Part of a small language model's weights: MLP 384 SwiGLU.
Each number is 128 + 32 x the weight over its row's rms, rounded and kept within 0 to 255. Layers, rows and columns count from 0. The size above them is the row's rms in percent of the matrix's.

# layer 10 MLP gate, 384x96, rms 0.1, rows 0-27, columns 48-95
size [102  96  99 102 102 107 102 105 109 102  97  93 102  95  96 106 106  95 100 106  96  92 100  99 105 103 108 102]
[[187 192 123 146 124 169 185  91 116 105 132  95 175 110 171 131 125 204  92  65 133  62 125  85 119 127 129 115 150 140 120 129 128 104 103  73 123 152 119 135 147 102 108 145 168 125 113 108]
 [156 103 157 130 119 115 149 109  69 133 137 150 106  98  83  75 120 133 110  96 159  83  87  86 160 144 102 129 113  53 140 101 115 145 139 115 195 130 127 128 148 118 135 121 203 182  66 130]
 [150  86 119 123 113 171 105  76 176 168 133 101 121  87  80 139 130 136 109 178 140 132 142 123 176 109 131 138 129 165 103  96 127 150 121 137  79 120 112 154 141 121  80  56 165  90 156  82]
 [114 119  96 134 122 152 115 160 169 163 123 147 113 127 108 187  89  96 129 128 140 118 168 137 115 166 116  68 119 175 165 179 117 144  86 154 105 192 146 158 167 170 132 124 101 143 143 131]
 [118 130  94 102 118  81 145 112 160 162 139 162 124  90 156  98  96 123 119 150 108 144 104 126 158 108 121 109  88 126 105  91 140 161  84 110 135  93 208 175 116 133 121 124 134 177 118 168]
 [154 163 160 167 142 107 135 149 132 170 126 126  65 145 146 127 145 220 179  99 127  74 169  75 127 134 124 105 152 114  94  54 108 128 175  65 116 114 136 109  89 148 156  98  91 119  98 125]
 [149 143 133 106  59 124 104 137 171 103 192 122 112 121 149  62 108 172  93  70 118 140 142 103 155  71 204 160 141  60 123 147 123  84  96 125 127 149 146 127  57 112  71 145 116 177 118 123]
 [142 127  94 178 120 103 121 157 164 131 114 125 103 170 137  98 174 129 129 135 117 135 128 143 177 192 120  52 173 159 125 133 170 131  86 148 123  73 149 123  40  74  82 104 138 146  96 121]
 [ 91 128 149 187 131 116 154 142 178 161 108 152 155 159 119 139 158 149 120 179 139 115 174  58 162 115 142 120 147 114 113  78 101 140  98 101 141 142 101 154 126  99  76 133 137 109 201  75]
 [152 162  96  81 107 162 137  94 134 132 150 106 137 133 185 150 172 151 146  70 151 109 141  68 101 127 123 108 101 137 172 109 112 152 122  82 127 209  79 109 129  75 150 138 171 152 126 113]
 [137 184 157 143 154 128 142 108  64 153 123 101 109  78 154 116 133 159 180 100 130 101 133 125 164 167 152  70 158  66 136  91 157 135 109 144 138 114 132 155 154  66 156 103 131 154 171 127]
 [131 135 177 138 150 132 115 106 155 134 158 101  84 134  93 143 127 105 153 222  78 124 170 134 152 215 100 127 131 147 140 119 156 128  98 150  78 170  88 210 131 128 129  57  90 185 129 113]
 [136 163 156  89 129 139 105 130 121 145 165  95 146  81 101 171  88 100  88  74 159 131 123  92 150 145 105  70  94 101  98 128 115 173  94 145 181 160 162 169 106 170 102 122 130 104 150 125]
 [115 146 104 147  80 186 128  94  80 127 106 109 123 112 118 152 107 135  80 158  42  58 106 192 129 136 130 149 137  67 156 108 141 115 114  61 179 165  69 137 151 120 135 115 121  95 165 109]
 [151 161 112  75  83 104 144 131 113 146 107 140 127 192 114  91 116  92  96  91  84 126 158 116 122 120 166 222  97  97 175  72 144 183 117 145 119 150 153 209 130  88 113  98 141 101 164 101]
 [153 100  68 176 133  87  80 153 171  75 136 145 156 148 120 112 172 103 165 124 144 113 126 153 149 118  77 116 126  63  77 115 125 187 121  93 134 118 139 152 162 155 108 145 179 140 114 159]
 [161 119 136  98  58  81 112 171 191 146 157 177  67  84 107 124 123 171 148 134 103  72 133 117 112 146 130 140 115  88  96  97 121 142 119 165 196 122 158 174 147 100 130 124 151 112 157 137]
 [102 145  90 110  89 150 139  91 119 144 134 176 136 117  82 126 124 152 196 144 104 124 104 132 141 160  91 136 178 130 139  65 117 141 140 152  96 126 162 137 117 110  62 141 165  32  65 119]
 [141 100 143 147  73  63  88 151  94  75 127  98 104  93 110 155 175 150 125 111  85 129 124 153 171 133 168 122  89 130 124 162 144 102 117 100 172 141 129 169 195 137 150 131 124 147  85  68]
 [165 147 118 159 113 111 123 160  80  67 144 172 120 182 176 136 137 170 137  97  58  68 143 152  96 115 126 122 183 117  93 159 135 136 114 156 134 141 138 159  82 125 123  90 156 104 104 144]
 [167 160 199 186  99 169 148 129  90 125 175  93 108  95 128 148 178  67 148 155 120 131 177  93 172 182 168  86 119 142 130 107 112  96 115 154 157  97  86 137 117 115 126 137 134 171 117  93]
 [116 137 108 126 149 112 141 192 123 112  71  56  57 117 109 137 144 154 176 117 116 144 168 159  81 149  90  89 108  97 147 121 142 150 119 165 120 179 136 121 117 134  89 106 118 117 133 138]
 [160 153 145 169 131  80 138 101 162  67 101  85 127 157 163 123 110 150 178 105 153 116 101 189 142  85  84 105 164 112 119 123  65 104 115 155 138 153 153 142 121  98 107 171 101 110  98 144]
 [148 152  76 163  96 136  93 172 129  86 151 131 122 102 125 103 153 178  78 146 148 158 168  67 175  52 121 155 141 107 133 123  93 114  34 150 179  92 162 157  95 136 145 117 173 170 112 119]
 [153 161 173 138 147 167  78  90 104 170 108 164 136 118 128  96 138  92 138 106 109 129 121  85 134 113 117 171 187 172 107 127  75 153 122 142 133 170 105 129 169 143  94 166 134 153 104  46]
 [128 118 156 130 108  86 165 167 139 164 136 148 133 126 134 117 140 153  97  69 150 104 144 127  95 100 105 120 129  91 114 147  96 180  85 105 188 135  88 200 174 128  49 151 151  89  98  90]
 [ 88 153 130 133 124 134 107 129 132 136 130 147 155 116 172  71 134  99 127 200  91  72 141 142 129  61 134 137 166 164 151  65  81 133  54  77 125 152 148 126  88 125  45 124 154 177 169 171]
 [142 133 143 145 119 158 145 134 110 120 142 101 107 102 160 147  85 160 154 140 175  90 114 171 166 137 147 190 155 121 132 117 136  50 108 129  87 149  88 166 140  75 115 112 210 128 106 139]]